From a checkpoint of a small transformer trained on Wikipedia.
Architecture: RMSNorm before each block, rotary positions, no biases in attention or MLP, untied embeddings, normalized queries and keys, some layers without attention, capped logits.
Training: a variant of Muon for these matrices, 9711 steps.
Each number is 500 + 40 x the weight over its row's rms, rounded and kept within 0 to 999. Layers, rows and columns count from 0. Numbers have three digits each. The size before them is the row's rms in percent of the matrix's.

# up: layer 8 MLP up, 2048x768, rms 0.079, rows 1862-1896, columns 384-511
# down: layer 8 MLP down (transposed), 2048x768, rms 0.136, rows 1862-1896, columns 384-511
# gate: layer 8 MLP gate, 2048x768, rms 0.0734, rows 1863-1897, columns 384-511
up1862 102:468523470462503424482503537532538478475498437536421447451533501537499484498507512427483502337470489566525480504480517502474498473518471494493458496517539501525583485461523448469539550484546470584467534514516443514588497511525467469520454514428495373528493520549445606515470581529485484419480540520527559496459573438472495497552495586540546504478427487547484527518472471509485507508522
down1862 102:565464556572443525472413525477512460541466509436498456470476596541467558491519494487499503517570437520440487531537511485471485545488440474456545476518465433548463492528513502534485534534472454502503490468455503484484545561463519466469437448506487567474482450516463545534498459512474506531521608462596444493478382458505496507513529482555486501531492501495407497542563416599483470547553
gate1863 097:460434560581544525466417493541456504447502490527472602438452509522465514442528457491480532492505480501512549528478497505541486482530464593507459499437573539447472489498489493538551533548442472502471493490479513549476522473526487419512544445581469511502501480514514520526464462566504476464493472567523501501452535470510550578504509479502492483565541446427462459537573575514497462480535
up1863 100:468472556478460524533489447504509452468536533461478515489492470552517510438519531503467627475508538478485498513438511498507541575477468495508490510472589479545518463513479513532525448475464408462576545491449501493553561529503488498540507474536522467521467506516527521560475451424502511467519512517539518505486472541521571451515487532499506420475570491513519505488529457515556537419465
down1863 100:530434488484530497509484447515509525472479540525484433544486447569534509452480484501452524525442502471443535550476446523561489523511550553506534459469514527492506458542489504469458528529509493493478477561415479448435581548424582389484497514504465467477478499452531506511466585502426462550494485446474535573484594521412482541512546472518472588589426469537535435453542535541513492488412
gate1864 106:402558457533540558516505446493434534511495477537471496530508593517422472514472494484430489459510532480424477462456448511562463484518459500496450407554536564509492499476489428557490591463469507469499537476572491483486522455468505549504457566499477449538527458574508434426448478435536513528469559528452516455512470505542467477522510492503476488544513511465563423503494478412520496516518
up1864 105:510603484549452498538426513537473572490496508512550487492561483477461475554516576539460465495428539493500612454518603446490469506478453466563447505455519473456519456493451536441542405532502483505512551491447442465502445492528514540429470543552495483479452509493522497505492494509474494498469542483504457443498492539514511458482456436453482476410468558474454492531488551528442422539483
down1864 109:501498518490488451525549526458455501564518637506562531458454449470499515502583547456464434573485484539547524465520517463495466503495521531516496462497463430464477482507498522540496525530500498485495489513433541475514496532570528485473488531489515505530432439485527527539525468526521442462418493521500522551490454555529491581507496456557509562511496493547563481537497536561463534526493
gate1865 106:515526464542519528534544482512530502513524450510433577465533532517539471551453573460515505470525536452522523483556542521440487475520517499455458442499521523483514462447442503507455551507518586536487498491464502521494587487532588534471515567549438530504488469524590530466541436524478424566488438510494506503463518559550492476477457466525513419492481514504494546490415451430501465478504
up1865 105:587507534477468428448481486459520489483504507490481529515527555481522460481453522502487505441561484490467452518565471513425531485508499514476458511472471557541542583447506520492487478520507575571529500553451569503546516464502567477514531528491550434496554478580531520530546513472524499441459476489473483534518515543493490472455525497426516503469443570512461432518512484544486510495521
down1865 103:559484501533485477543476507467531542551543520516444459495495467449455482518476518473522542506448524521470537464579512523551448542544449526461532477522463564480527468434511589507497486493488521492473407493473492439499488483476492509441519526491477517525511533555521497506556519493486533483514497529509423492472594573527491523484574451551514505482498508458623498482405513516477485538488
gate1866 102:513522494529492500448567476486484518509506474428490435516490504458457431414512519458484517538475459481465517574407541479527503531533500533493517494476542504489547510432576451426441498473462450492476562497509563450485505505491469529480512502455536443510513468559580395502558546553515492529449496557535490474503501532503466489415534456426482514484437563448557466523540465393442482541589
up1866 104:533453535457592456496502429465516512521569520547475460577460468457519494520516425474586484534502468513483465516465498460475500528515541520371508433440545495556499531527486541489520551499442505446554511458466545560525501463561430483525472465435513543488546508421479494476490499517438490522494403535551454490477505494464462517564485525440501460568479469520491538566478542452483579578498
down1866 100:570491435517551444539554490550357477450517552525476515484489432469501523568474510456429453527484545442501564502569480535500537481516464506500534512518397537536457543484585481437513453579445446533414425510515536542505555443495536473532472510509534532454457486549461483558451553495486570543425453527472485511486512498553533511439548458502498468537497516566481551535531468492491500512510
gate1867 102:547505501480500531453479490526447482434491489488496517484485520414570550460493468542480548495460479511472551557502506541489463458552568565497502523492476482560512481487541475606535529480477587423495477483530487490458531507459514381478501526498503475494489468457540426544444479485481526512566515543474456494517485494453524539488476551467501457564479471487518507493438497541517506532528
up1867 103:485465557459539427502530503475511486516467538561530536543524453520442485467475490499546431460530549513580480504417568487511510488487410528566503481476472452511524485510518497504448524569527416528469567516430527506540527503472498499515473534471559537529592542554488481518451477446555595395482484494447481478475393476486517459486531532501461499477567484449557485460527490493469459447495
down1867 100:462476461571493457556533530459544409575531496559500548516546492545474479501537525501549449543478540516507514439543468512476577519506561473474512542516535502485469519537449498427515473512515470525436422513492522530500491496490524508514505419472487518555538514535504505495535560489486489508474485462518494555490540450519538505430520503545492555451552484515523458590530536460459522500537
gate1868 090:435502532515562471529474464543512401590444483505477469529483561532538488547497467462446480478478449532490551565470542507485503540490526534487506537524516581535500452488501550491551496483455516500509496514553534537506513498493523530509424419483476444517533504577511506520521489525487514496459599464484419518445547530479455539531576544517590454523508527492513456509465571492509496546490
up1868 102:560539534537449605481575472540503537562526536432459546544466400519544471560462463473575554500495463461506489455498405526491520503539500607498415464434463441499563542434532528512463520565573521464449576469466496438513561470487518466482527481513507543535488441441489484466490528494463493458562462467518526410485516463501519518506435469507458534460537490515494511514516520498564466442511
down1868 105:504430513536481546435541456523553446427466485510425525467488492502523452450579563569502507495486460505497433436503490518496555529527485538503564544468493503535504546535469474524529477469465468530446520470477555512528542597486461479485450593531564488431438423495437481541436479543550499623459524579471524510452451405486506427502502495433484541558497441509417485509530576538456456528477
gate1869 096:466606463462550536504464529508536511519512491523415521442556551477579531612543532492531511507445503513473503522533539459498541490503570574573462550423570458513429486550468486453467472537516497579458529434530578567448567561584504480424479529470551534497433551499507447509518501472475567529460468534482505503510548543561483500473558484464462456550471552478483508507509508520462538503452
up1869 097:556426447460521452467491454507471507543482550411493579496550500502467500550467420517435468478515463540494488519486514465491580505446446472507551455478474454559557525537616586533483474496452521511520584474457454504463525505502472497560520427493462530526418455480496532522520450521561486452589519480506491599587505604465483538524580504535474522449561466505546475502498481531484509505432
down1869 097:510438541585383537524546519483489558443473518464524490497509422443509466432448508475515441445514495488506441520484473458474444556479537451481542483477550529544499467473509485489536456469501593421509469484491542475531457437469503473414551523509525456506530469551471522447451577549549480530514554414492499552484440467443495515542477475467485391530467493497454508498471495532532480535477
gate1870 102:486469454468545504497477537492522447453509520499477525458495499522441462550410468422523477477471579519493531530525529465478524505544415558437544511505423483461494537558454464495480484451444472461503568502535508506520525506526499508453529488481522416533455490475536460475396470515489540508507542504453479510445481486436500467516479558499459526525508578514499523561483528504560557500436
up1870 105:466540435441538533485461535484545484477479449547520538501494512483500454508455465552536512473439503528513528454490559538491545525450480554469491568464371510521607559525516521500460456504498525412522493620500492552521568526504482492422505448493560454537459513477535499490422556461444542492511571605443501509539479454476489537513543511500482553481453522502495541529504521495502561484480
down1870 105:527475541496488467545428482513616640480463593474512465510517568509471448482410496519548545467439542490488471424463516529444530494572426466513549497507495503482513546497495509488498466478494547523476514495437529489607425510478518500437451522484493500460426521516500539528502537521429504584417515459523462531452471465543563542504465484452485485535520534542457520542462509517430421467490
gate1871 094:547509474483405494451600511437533476464473508624470520527471485571532518500458489484464547485544510542539554452466501537571473533523486478524495486520434477539457464495481499581505503460514544520482558486566445529486501479470501452562447514524499512417473509488432487486516470513533503471578555466483451525585526519557459518509466559589482475498520576511420483556511470436492455575599
up1871 093:474507484458431454524510496539518484557444472504544492536583513473488517489495455476615558508458472416434498504536490525478512476505517526471512558568492526442530502481509510547456476460509552544446569527492470509480533514567465482523477513539493524498492503546540513452492464550625518476536457475499449469518610557444539424591464524498459524477502536497520494484505429488519521480487
down1871 098:425499544517564530496506501443492461440490449478450456481512492524528432471465457513480538525481507542520428547545491549530518576504521513396451554463483488495425477550509536475448517467534497472532452487528554491533491502491487442534497501501495490464446473451408555464421475524508483461472449515577494419560453494462474555524497462411448546457472491530497510554492472487556462600487
gate1872 104:514557522439503488553523501476473472485439591525537478498492508446466451478440450478481418485499505512486511489496505436519520534479531402485481501483523505542533424449588507568480494491522487532475382498501527491496504481492554521486530470491518461454544492517476456531526563487469491604562587477554442498525455503484478440435469458460553517435490445499552474465539463455497517483473
up1872 105:468539576495568534476481475465443555490520454504537425539425488552519536525479500473527507518489528469572496510501542556551475435507486503488475570421515500560453482539481527551533534501492502479519552535449437482479475540489506497534517466533493514490439442494504460475502526523488503542503520569575456464544492460542436558512532467473426490433504535504492525452533434464450476546487
down1872 096:440502508484449528425540447494482433474483507569493443472483484522452525482485499561538503510458518502468565509500465517565470564490503450509498501472462537549449546506550546541509535482525493434492443543526517511455511538428535538541549527468527486501462471490503435459521496525466494524470526573571557474484524535458511488469511444455464485462453565506526585456516481554471456474517
gate1873 106:520535520479524486432466544538550552543461508576486505526461455495505509499477477569426485448452487473429509527472442499477541474451504514553424492486486575484426491481556472516534509501432508497508544406520510450526489408503522509455491535474497488517530495460513546487542519511535479534554538524533542491590525533550524485490499495473494518455459467419485466501480465556416576454508
up1873 103:509498473531500510574489507412484461463524424525449567485511505414540549520528478515491495459532496521492520432477387551518499529448493471475466445475521480524452484490415568519504535456513527511520502486480497559546541433490460516444503496555525444500504487492413503501429469530499450465495520485435545514516503541463533487547526533534523475554500494513458451507497541468565505572537
down1873 103:462515440489542500509501501466464421518479499557567426513565490426486459553525518552523516509484522478524482557521448473508487497495516514590555533439536502589545576463490509500495525474482541543494520473446476444482518525528486529502523484550576410508502456493510446551445436496494508532500528510518461457483475538456436603486455512508500478461466462485494514525496517519523521429471
gate1874 108:505421474493470426484520559515451465521471592440517430482598586533482531515526398506510489525522557534485513445480467529560461583531449432520438557415552524521504516456507453494529462539465575491533477498455510526440496576513552509440613531469503486446491477501531518488443486541541496444571474529416543558542539497524500452529504555565445510524583491502472551504432513475519515555543
up1874 109:470466503534567552479502482540571481545529437558529485503591429436537461450524478569514445544469484509495455518538481502505469478477548506544518536480475513481482510479507491384508503447554457511510503508467468447446472527496465543524544434478491471474519416424540508457550457531509574493535502450550407536495503493457523452482494518516461569475486434555452521583496542552434521491514
down1874 109:535530469472529481510489502528503586424521575614494517456459515477553533479512415416552471515534472499518448498531446583526502512547480531557463505561546482504521411433479556539571471497479549516536507462518516486477515478497519522536538515486570493472503477500467506484538497535504521430476446571438490535417478507477508566479530552453472558489493491494516396508511504392496447477536
gate1875 101:474487525500506469417512494507495520557442530473466465514514483440550430498373510474458485532439415542530461479487446472464473472533475553521494511495494541516582558483495546506476471490510515511503566531436453500491498473504444512527547492498436491503480506470528553475453540496462471558491457468462480580508481528516502439595526562476529460529493474436514418460497531460450503584511
up1875 096:525500539462466467457494465480564488562592479455481480519507464408484480560502501523520436626504501511504426524500454437486450507484405569453478471564464471581539523468488515466511569473440570485506533491484481541582525456453473557532422464513573445478441426526400495441473530503482529457499506458524440480461507590462530501495510543542523521522533500534488484477549561487553529432521
down1875 103:483499467484471520511526531438502507458477498475456526522520489494555505513467520478449508500516543596472465534530468473538525532440547482552565519520533479445500466573461529510493505449500551480479534469442533500481533543492511554515516512483491522473539496475436455484514525487459509501440512530562526479511504494520490485499511443504493453509481443533452500535469497454460512499508
gate1876 100:543468471445484474481589490482505499538462512467544477426493563536526478506484562541486470455380559506465476487467537439531470534466493480472517526447501490507554490549522497475494508539438533408429502516501496528482499434532450499574431491501578506505499487469429494427531515430488521493481453411513535545539482489449515480500450506443453497479526480528527484540523525494544464566546
up1876 097:503426484474543534479546528477474534480518487512468448521513525469451485540449465502535561502534555533461639524449527593505514453489540528533449535537459519472425472507490482542494442494509412501538556503547523568497496461597539496577490495502470490488487524548476491469477551470486530543606574470533496559525546502500462521530564561500472480452498535526460516519408555532452464463562
down1876 099:471493602573573519484454537400507488528593443592551509479487460454555548554508464453466523532543498493503487529509548487474538454482484510546540479519530438559519500465519527485495523448468518561528496473495472551516515524522568544500465508512523511530549402520512414497505477496414556474570522407461489541497488444506464471516547476524410469539576509487492452563519479539551501428501
gate1877 109:494517465467439527532518465545508542494528422463464513487450523476540558521529426492505512486515434584528568543505524449492502509502469506444487580482561474489544494477475566429516487479482511520545407504523478534475467621512453492514484501580471437463472458403503497528479440524567561503531528504543518461527540492515523487490497449523524463439499492566468451476521495462408531478486
up1877 104:517522538442511496563495494567445533504491448522532555513488510563540580472568417461518483462532506545513529511515472457510514450492511493484532505461476560495492467501490519459511572486516478564473521515489460472487520501567492560512531497459505472485516492466467493473468535538545517507469474484507516492502515421476471503456486477514561529435499522481478500532491533530507485523399
down1877 104:540479492495545481531533507516478500523506476501520580477448499523510534484508498501530501498469461485529527566516500527493487467512526491452484479501503496518473535501543566505525488519535526480488448438542451478457504521497457558499469486542480463529511539444436530551494504468501502473571498541534442479476454442517500501480524492574498458502515533551481554485461500504493507558520
gate1878 102:505554523506500456539522503554508499420545492471532502525567463466541485536481504504514453491466475510573496539506552483516565468469465484535472495515494505451494586519392467481461515469499537585538549550533474477430453501530514532446488486492511485458430487512561513420512496471498481494499524560551499470539618495465496465432499490514510514491556469485571490472441450514477514522493
up1878 105:454503485507504506462416497488427508489491492500512495468508489526543497542434442447515521534496575478458465506425559559512543464497519449540534487495451397577486553482617499500442517485538472495495504510481491536428528503535451535415476460438490483413502436512457497509507457418498478488526473465520487539508488479504508595456472500544541499492569482525579491516455463553435499573442
down1878 103:436381569468526465479554468476546443420485537508497489492449504473485533556497478544523517496397475505498439447474465510496519496501475556444455499510465521432524546471473529537516477530519560561545484543467501537463459542529488435526487511485512520499536481452518543463547503484492512503553457450485448500509518480492517426541469580533457445519398556553534558487529530573480500544539
gate1879 104:441449438531505529504464492496454520534466524481511475519468529461471492511473464509515468481504422390515444473531544536466534471556499451512453582487447505519498508381540491561545512498482475550485486527531507534539509481484460484458517526471516547561572466516507453570536517516477581468494395508505469466456502560523426567568443557532481490504481466524499476565505491507467418499488
up1879 096:444509518541514531417472540430523493441488487531466484493532506544470510533524444531544475516505469447511491557559512456569466534515524504488487588530604471473509521447453516512461554473469462471454453538478481502552548490532477532470571494573466480482475478485433456542491450587477497517430509441444543420551499576485514449547487448471477463468451560463487472507441504435469528550540
down1879 098:573540472481557445482591484479520489511464549503516506512557530482499491538494468483456538547548413542491502459502449464483487564588497527471549457475540499560494516467495546588530506475468551478485491441547490526512477442528461524533493479578479498448492545457508484580442560521436460503513466467491464500459518498480622443433468542574473468528504428471525519507515454512506431501461
gate1880 108:492499510531564509548499486526467436474534425549411485496521564530454523606545538480485539519479468561524504486523484525521502483498586482519446479471539547526410459536523547475463550509438503412471516477465488452520479489474544557497466526500457467525459445547458551546485535628523534556538498513485595544463514504459478540484534525507506457497484447492562487495483471442491459499453
up1880 108:543505429480519497465521428480556445519504517518557519477486443483534481452487558486501537485417572511415407556503472541511448511556538540477513466557436458474518458540572530543520515535484486416433513487447511545471490494587494474527472458432509538455512494515450436442491468482465452474451515468460506526528511533460573464488412521474472524481522512577455490464534469539524528475530
down1880 108:446528512474509493484440487523517538538508512537449502527543509480550523446346541514434538454428506452467477564454490455557533460518493466451530492457506576450397482478497510507515468459543545496503471457477480530533506485452454445461502532525492494472533464523493485411647457441527444458432527549540499480569551493509455519478526554496462533471501506529426388560517518536525469461532
gate1881 098:498483550500495508478537587550533479509537378564496449507542517478491455471565545463510500482529497455543473534495488555560494524579480500486432477436459479484517536505456471429530510486460495464499518466539391417496503458573449476524518522530532530537505599568503510456476533528495480526476509601480469520539572502533565500548537492511518489502519476486456554511514459520505626460498
up1881 100:485471461493514514493511546489521510551542536509419494516471487532465505523572540540542563513551551457520524524568516462503535527462556486532586445543535525498482564476550528444571479495534411543501472523492513541491457437548478513484411501445495462487551495525486514520529455466482524481520473397478512442459433481536555504469453527541480446501570504467409492528475419526391594545525
down1881 100:548539523493468510520525527535513456562481537495525478484470544413430521450443484514472507499478532480534476465462521429496496514471548530541498490514534584448537512487483595555509555609442540496509492546528563482462551502535502460515471481484497440478485490516421489532475501479435408473556562434588491427519472522453624455479412533540540538541411557542524466458561479539513503493431
gate1882 096:452562508545444508430520501546556482544530531470553443467451539458511526544455492494432405505474466561519436524468508516466462486520499553505514520476538537423536506495480460529540443531493564482491487456501537490565482499500516498506496497522509441532478496504467492558419483519519393510522529482523533535547480517467513466560489516490537502509545473498545493443436496521507451491500
up1882 090:503543519512549538499462429491487435506481537544443489497477489551478460475515497549460484611452493488459503565492516582475522479517497535545529484543481507452518505554571520496499517591505453514512525529478498460562549531478434508493516480461479481451566517381465490484490495510595474472531505507523454580465498445435524431513551581527448468509503459584496484468530474538582543514465
down1882 096:514559498520515461421512501506532494480488432531603520449530484509406556578443537543439487536513470512487535530523494511498565535502557526523538469510498540489473561502477532483569433522494457524517510515478530493428487479413517494537472490494467487455498472495454521524469436464413486493472408512535484535560469522417477465509509518503430511516528547508578463548534462483560518522489
gate1883 098:469549516581512523500453518492516474528481452576507499530506458539490452489499472537516515462513457463502438582442503494494495492601524519598422537445525511437474515483475365484514468530558506439485539503571526453468554372526550476483509499453489479520530503493468451513518506515552537526497530491478549485422530483470509446522451528525545553447513533445504473514506556427587505470569
up1883 097:545488479502503553486441554522543510554498528425429487583476480508519427478513495469528475510495508499432517520551521490482523446456534462488479528491471450484518469498484464566499538518505466538511484421516521539487462519453542478494483604471459504497398541478478434506539549568508587576481484511457516502485565548565531488499510476510455532486556547537519547454477549504510405472533
down1883 097:476433522428496477484448555501535495511502426546554523564440460532517454539445534489556539462496459500588499480570482547532577432535490515550444426446488438432528447438501494549473531508468465510472468542530509421484517495468560508592476497515520515588552561560485498563431453513513496522461475523542476579479467488435461486530523476468492528546516469463487529567514500435513525513463
gate1884 105:582489529471544478535526472529549483464479484571555472439425460424491434453470507521420471472426556466471487528466506435530428444514556547484511541555482539488451479530505450508432494485472471557563559495508566499440423500563553513579549504523434482468448529499518484501510475471445524461491500494478526476494463493480476464490500439460475484529511462445415560476486518476502489453573
up1884 102:474534543475453524484502444513418544533571490480471508597520499527469500490477549568503526471577433476498551519590532586509468517518474550499484541479482408533461499477487483489535477503484482441497494521493496411546550489417561515490448539482509579455581509477464468464508527499546459477538536516541501505503504572489434629524458499456566476459463570529617473447512425559511530531498
down1884 100:496544472547541530479510522548512506535541486552572576469437583443513492499515471523483565460416479513458491525510460547432498523512484492544562534452462483516495557447498448498485470577477522437433429550486512496508498549491449441425462456531514474520498520510505558513524482424482518471497474552464483460538441490455527546497518533570500482425520471537441552489548520478451456484490
gate1885 105:508520576505411446458426496420416541512574515510473556453463498552545539479563480539513549457511473516514572587487508518563550466532480482513549499482512498517518521501499509476472416527454547498510414474554576460476474553548504525510553440511548506538547486450465520437481498526483536540476468520399493504584553465502538466465514521490531464549465461494523488484484490444504511517523
up1885 103:443443461559517433428509433500537444478495495484517465556542520487510444564527496523425564491473455460427552510377501518506531506421491438451500481482546499483526490527505446513533447495528585487578493536500473499500571492474446508472505483491581545545547454474453473529523522506483496462496541593543436556472507454509517458532479481489504455520504490487529585547536449466513524488475
down1885 101:448477475551465530444541422456485500567550495502482563485492463500467419567516409489433536477490488526476496544464482495472508435388518468475530511589488499484434501493452509471492476462471568426456465548452482538575501492504469510502473485438588501584460505551494520448366447480507420583519449525533469487436479480541468451526536454504530491518435498546491614475459434516470527456524
gate1886 093:467539451462478498545541558486492466486398508435444498484509537597432500557544483433467475546450564595551545518490435490524541487483515590493467490405497532530488491459593444570451483493521510507470523498523501496515516488442482532459418585496491483485521575451554483447533553581580464457423542489494426469524501449506493481457464487403470544442515462407547492539569497516453526543491
up1886 091:533580466488540458474573508429566440520455450550545455480536499476498561471513476499478530440491374503495461515533469547490514507524489512464534480453537478467352533522499495340530487544493478477525503557496496410442503591512483518492417522532502476452495563535530555494477586488476479565456491457508503480477449462488592523444517495491482511533453518509508473513457496497521544537457
down1886 093:469516524516462500503475450461511513466559516534524550520392509485462503615513518408520545442576478508578527465482531504507482472463532476548499470517531547422489546463513442578465492474520479497488527551462505499549463532451521523563513509510470432572542522467494482469537485482549542433494400507468593529446452482523461499517541542505465486535556510464438517512500521411438444450481
gate1887 093:517504471517496504514512444525480486478560445409436455515427520489485555470483455470500401580495511570511421470534508500500545528529553493495468478481507474461539469508530483452521506407513455606440568529499514508469543484509492495475479495401525470477509516483483581490503475533510560471481488483559428548600465483538414515455473502512539494563455463484495505514513535447548469573479
up1887 092:543490482488464524456496543512531396577433493469488474439518519515482485483433470484475557526484398480455399498552430485517459566604464550522501491520540580401517498487532498490574505493482469558516497535490482522521443471474498430449487410527495518580540440522520476580491525514465501563559508581556435521446540471452553522473498497553499619487472466592536549486535542479449469493512
down1887 095:468519501519484480506541599434500481452553526488518518514446573467551444481569509547512525495489583576502506480497533516450544465540440489484506526480509479472496453490463518491469589487488571514461484484525442433488535580450471513558517617537545481420460524489479527507485467448583539439529493463466461474528525566540443471460474531551463377462540503514481471513402462558557522505518
gate1888 095:474463565510574578458545504488461489522544487459513554440572415491538494451468516505526496459486534525418554505451405544473501432515474536543451435435506489482452568517483498501463494457499489480500459478511533494430502513506470513569429514540496442455519603529528474516552566535435541478520497455488465550493513432514491520472517621528573514449545516508495517481448504480510495542462
up1888 095:531477438432484522502499507536539460521522468493440505493541533485469521499480539510441480484460460543456438562517438472528483548514523496445515509511456492510548555487490448502408459458478508538480565482541500486534420505512593494566525499530467478485483454563440439526540532504532511500561507455540500571463504524507464513429575533518582465480521497482504506509506480471521439555553
down1888 097:482534467510583519532535456460450537515499580507522541580459516430532514504464386489597470583577459441545455562482516543376491544547536461514544508493469507444499425561558480519479491600446549460503533500485469500473462450447511508518569473535546455519582463490560538498509456494543524550500475448484510474490506485476490476518511490461528426488555562481402451459395555498486453518560
gate1889 103:505539518525552426507497479529472500522547503530506505537481466480513553537471428514531490500519596452472505557525566513528507511478446534562398481521563447538517481517516490505501509436511535539521550541545421545472456507466486524546536525472551499519539532488484514570490488446393544561509477602461468433580513536439507522481457518440487490492493517534627575465548496425510494483471
up1889 100:490524500572463504494456451500444452565478494555529476479545558500578468510504559529452432470474464447512494594426482471499526449489512485510460541504455483511495486490473515575515505525516510486507544562475462468469462539451495509442427585525476471462501449507483523518522508560508612449468506457555516491481553497485444599498513543466507509508520509530533520453525574428510448566552
down1889 101:461413492469543469540495508562494430498421547432519510501446466496482484512470498544547453549433561452488470550517436528486443545388490478484508574522452499524590485509456493590539548444502530503497527485509524497473508577491462474558521514436465467450594482579537511517426512521541528534520497585496500492393469456434510549492521485563523534455479525476484504548554478516524498527530
gate1890 108:543523541578433520464523453529554481447523509470492520506514537512507411508503507557507507470497530445419534526507440499501447490493492505441474450573445576492546472610494499519506504518471473441504487500463481503519437519485503555530488534460534475497479533448529529419450512509443495459512451502468508521511554486435482470483507516495503542489523490542454501472467494480581472447490
up1890 110:572497509486489440458540448508513456471497497530465499479515427517497478517532533542538557515441454475484511483443462502541541495545523499486457481584489485528447500515532513540505445550507409510570505556514487457552476521568407525562509500493517455526493469487497460488534472503482431479522468560556541466430560487494514398487399472512488445501563470492422533516474437449507474522463
down1890 106:447566514495419473534520483491459445527442532495503489502516472568485459498407511565483585548484490469529570495467564503441510550477504510547435488474581507563476500497439532532530435494513472468599488511507471528534479538541567550467515472490502505434492467588464512466552486535525416483540420429484502480481538514463439453517508500481528505505543469476452499497457494460466532503472
gate1891 107:493461554490457498529486479621516477500541472539509488490492535437487511485539457459476476424527459554499588523474464525473481505559502539470399583560499480502459485470460502459550511526419493548456467541432525511479550489533415526495454507537501487417459459497550439481495574455587550507474524451467448472472520441484562526491480437563501461543494450554509466615450455512526454525502
up1891 107:483575513453409482441503436538528555527521515515440461440543478476525591499536535525500479500472536508539527470481472541503545581524435474481529456501523544485517505587519577538436481494510490544505541518477404504518521459482497462488505452525510401476469559463573459553570535560486471462464475480446503512590474505560495436478495544470470492416531522442482547546397502463511490551529
down1891 106:543515563555501458433529489506480518440536442493504482516496530532559472536523490519537431507551455521463489545485466523553515459565467459482561510477538505472530469422543491482566487497494476523468523597573474529486464512474494544500498492459483456515580502434564523578449518545480514549499446444564509487454531469514434420533575423596488447559399517451522531525517542437509607496515
gate1892 107:472528460473485485601528523597506483467498504502576418510508531399460478507434430494551529548527495481499547510469488558539531466553478467465546482438457506537499533454559519440492520470495479515472532482490510410487516538471521502502569492519505415512559482410486369517544567529416461511510542550418470518470455487499519549459558561544402477538548523526509514573451522467503458430486
up1892 104:498484425513441499547509492430522478420524445514513524466484506523522428576453430547417598489521513613485461518467489481514542469514478544476454529471478519496513504508489500488529488529474527516485454524484412529469437440490561517425502563571539407530437570470455489481481467483496484555439548527427516549484469494514433471467588528483438530502556462446492574451495448490533527500496
down1892 104:479470476549522466574513536511557499480528521556460539498461478470473495534509462537548532478557564500504501504463503488512448462547481536407453609444484497477482495574543502451491464392488476526493487547453493521514540478476549478489564482511492454438600506484474490493465458526455497546470457531508588528496458616509507516485479518477464494475448493472506478528475439521543484542478
gate1893 109:523526527577467508565521506445524444517504408530516523520459506512474537472460484498464494472520394491519554439466499497537508494483537468534472457541458616475575515521469526553501536544540450509503510523547483438530466470525452502523531488478486555464528545508461473448503480489510508547532494480511490465504545479511511459515497421519468499459441460443441486449370494557555514525505
up1893 104:550486466508510426444482469439451527520548542464453436512475469451552555568496515550542510520516606402499466552441476526524442537491495506479532443480450466546445463524511483488470497470453468526459535505467476560528496468464499491469512576492505514511525550455483538604537556411429472533507522461486523552503492547536510484499424557546476522489495520538569488511549512518476479447575
down1893 100:456443471533578489494515482502522606449496460448501413464561461502513524515486513449429517491507626538601445540446434497521400491510421552516452461384501444444413516495501489509417509503437472514473484481504461465480536556463454538467476504548525523507503532501511504540467538444489464492435480558542534518491537478477535511501519505510462495560513488424446544473544550508490461526586
gate1894 103:478499532538454476544443458503476487522536550506553464465522585489534530502429462534545502505560475548466431511493449534529541502508511466469557443466588535450476489490492400467485510526535464466594446485442455445529476477492498500536495498531510437473433424491533495510468487514592521525498485517439528488456470501473470487422490504571459505507514554479460504466447499438533555535448
up1894 099:482461444555505478535456528500452525523513456454475528490460519497522501478436526529530451498454506474498549463485488501651531491509417436531501476456635503443505507550504488456445566501529476499555508483438512471474379536502515472441540524451541474500386459451571457487454554512543492490544533510462495495405477491488435573434489490466511443505484504456465468495499520496424490537416
down1894 102:456575500475503525430604580497449528511499452467521506528546534448497489559553508493423523534560453537519492463516490430489518460454482557485503506518487514524507506524434518487495492473542509498508467508499487499528514529476546531496448576495508523539592536557507544512477580466514510475544500516521583534524526487591464551497514411519552457490439395481491520471461526546500510514484
gate1895 089:457545435506438462502466485511487547497542556443471482455467417475439470581533565430532521511477528493543516469551524548500521496478460428482507533473450571517473418531425514456480525554599503489505450506424492468482576441490543513516493441541479539525399533550555465494492564465479508525544530500535464529523473516449544499575500461487448472498482506496447527537440481559521506531490
up1895 089:427465451521443578594528487557534477531489477500471464492478557480534514512460481518523503509589458496374480546469543501513473443495431436476491533543497491465508492419419509481496484476489477506506536437547535473519480493534483507547448541481481487515564468504489557513535490486479536551525525446502466486577508473504447565497480532484486494419564497487583457518532510558457542446520
down1895 099:481462495466498495489485516431501525526540498523510529505521505560529473511476447528525545498368510460494556584545474525501493451442477531595515492418467450513542599467451478446539595509476433507493471577509498510435414507583468485445505507550488495529494517444534489482490490487482548581474517520587507548501417467536498458504526538494535516523439467537511499541502529543542545481548
gate1896 100:488580514596439483523407490493480522519525559510421499547450502478515536466554492460505530490499527529517472507544513566470558529473494574435451477493459527487508483466498465551479485450503449510482527507500514465488492540556524517509471490534570451463457463600530556494529508442473448507538494533533494501475527488457518416523426497491491502522467461518436584455526481481516468441517
up1896 099:473547501456546519509516487458461464482537444442462529489465501522416467426510521481504501493534478475467517470498508489507490498431544504468520472557489476496474538439527492519522472458502531389471559469465484459474471459526546498545475597462439489448451491514491468516476505561503543459550581498503576493547455435452478490548537494483564539488537478517532472478488454586530494468434
down1896 099:513456514579488518494524476403503576527563507550476506508472486483537458538525510493430524475435515476453534481470503498466511470531490569543481460377488522447391522562467514488450475505483510494502471535502484489493482445522574580497512498568471539541432509451436534543544455530581428547418505493528546453537459502546542575429451520514510499523533503481466488551489486538555518524443
gate1897 099:452481585437537480610454495495534412434478501555430487524505512512552511489533452491556497458536571534414469463512498548601543494517455501482482481502453546510464508508504467440497505452488482517417477507549496492481523461443406479515506513505495446547504497509543507526514551488473578551568532503482445486466434469477522556437465505444504556411516536525585516532446461509459520532536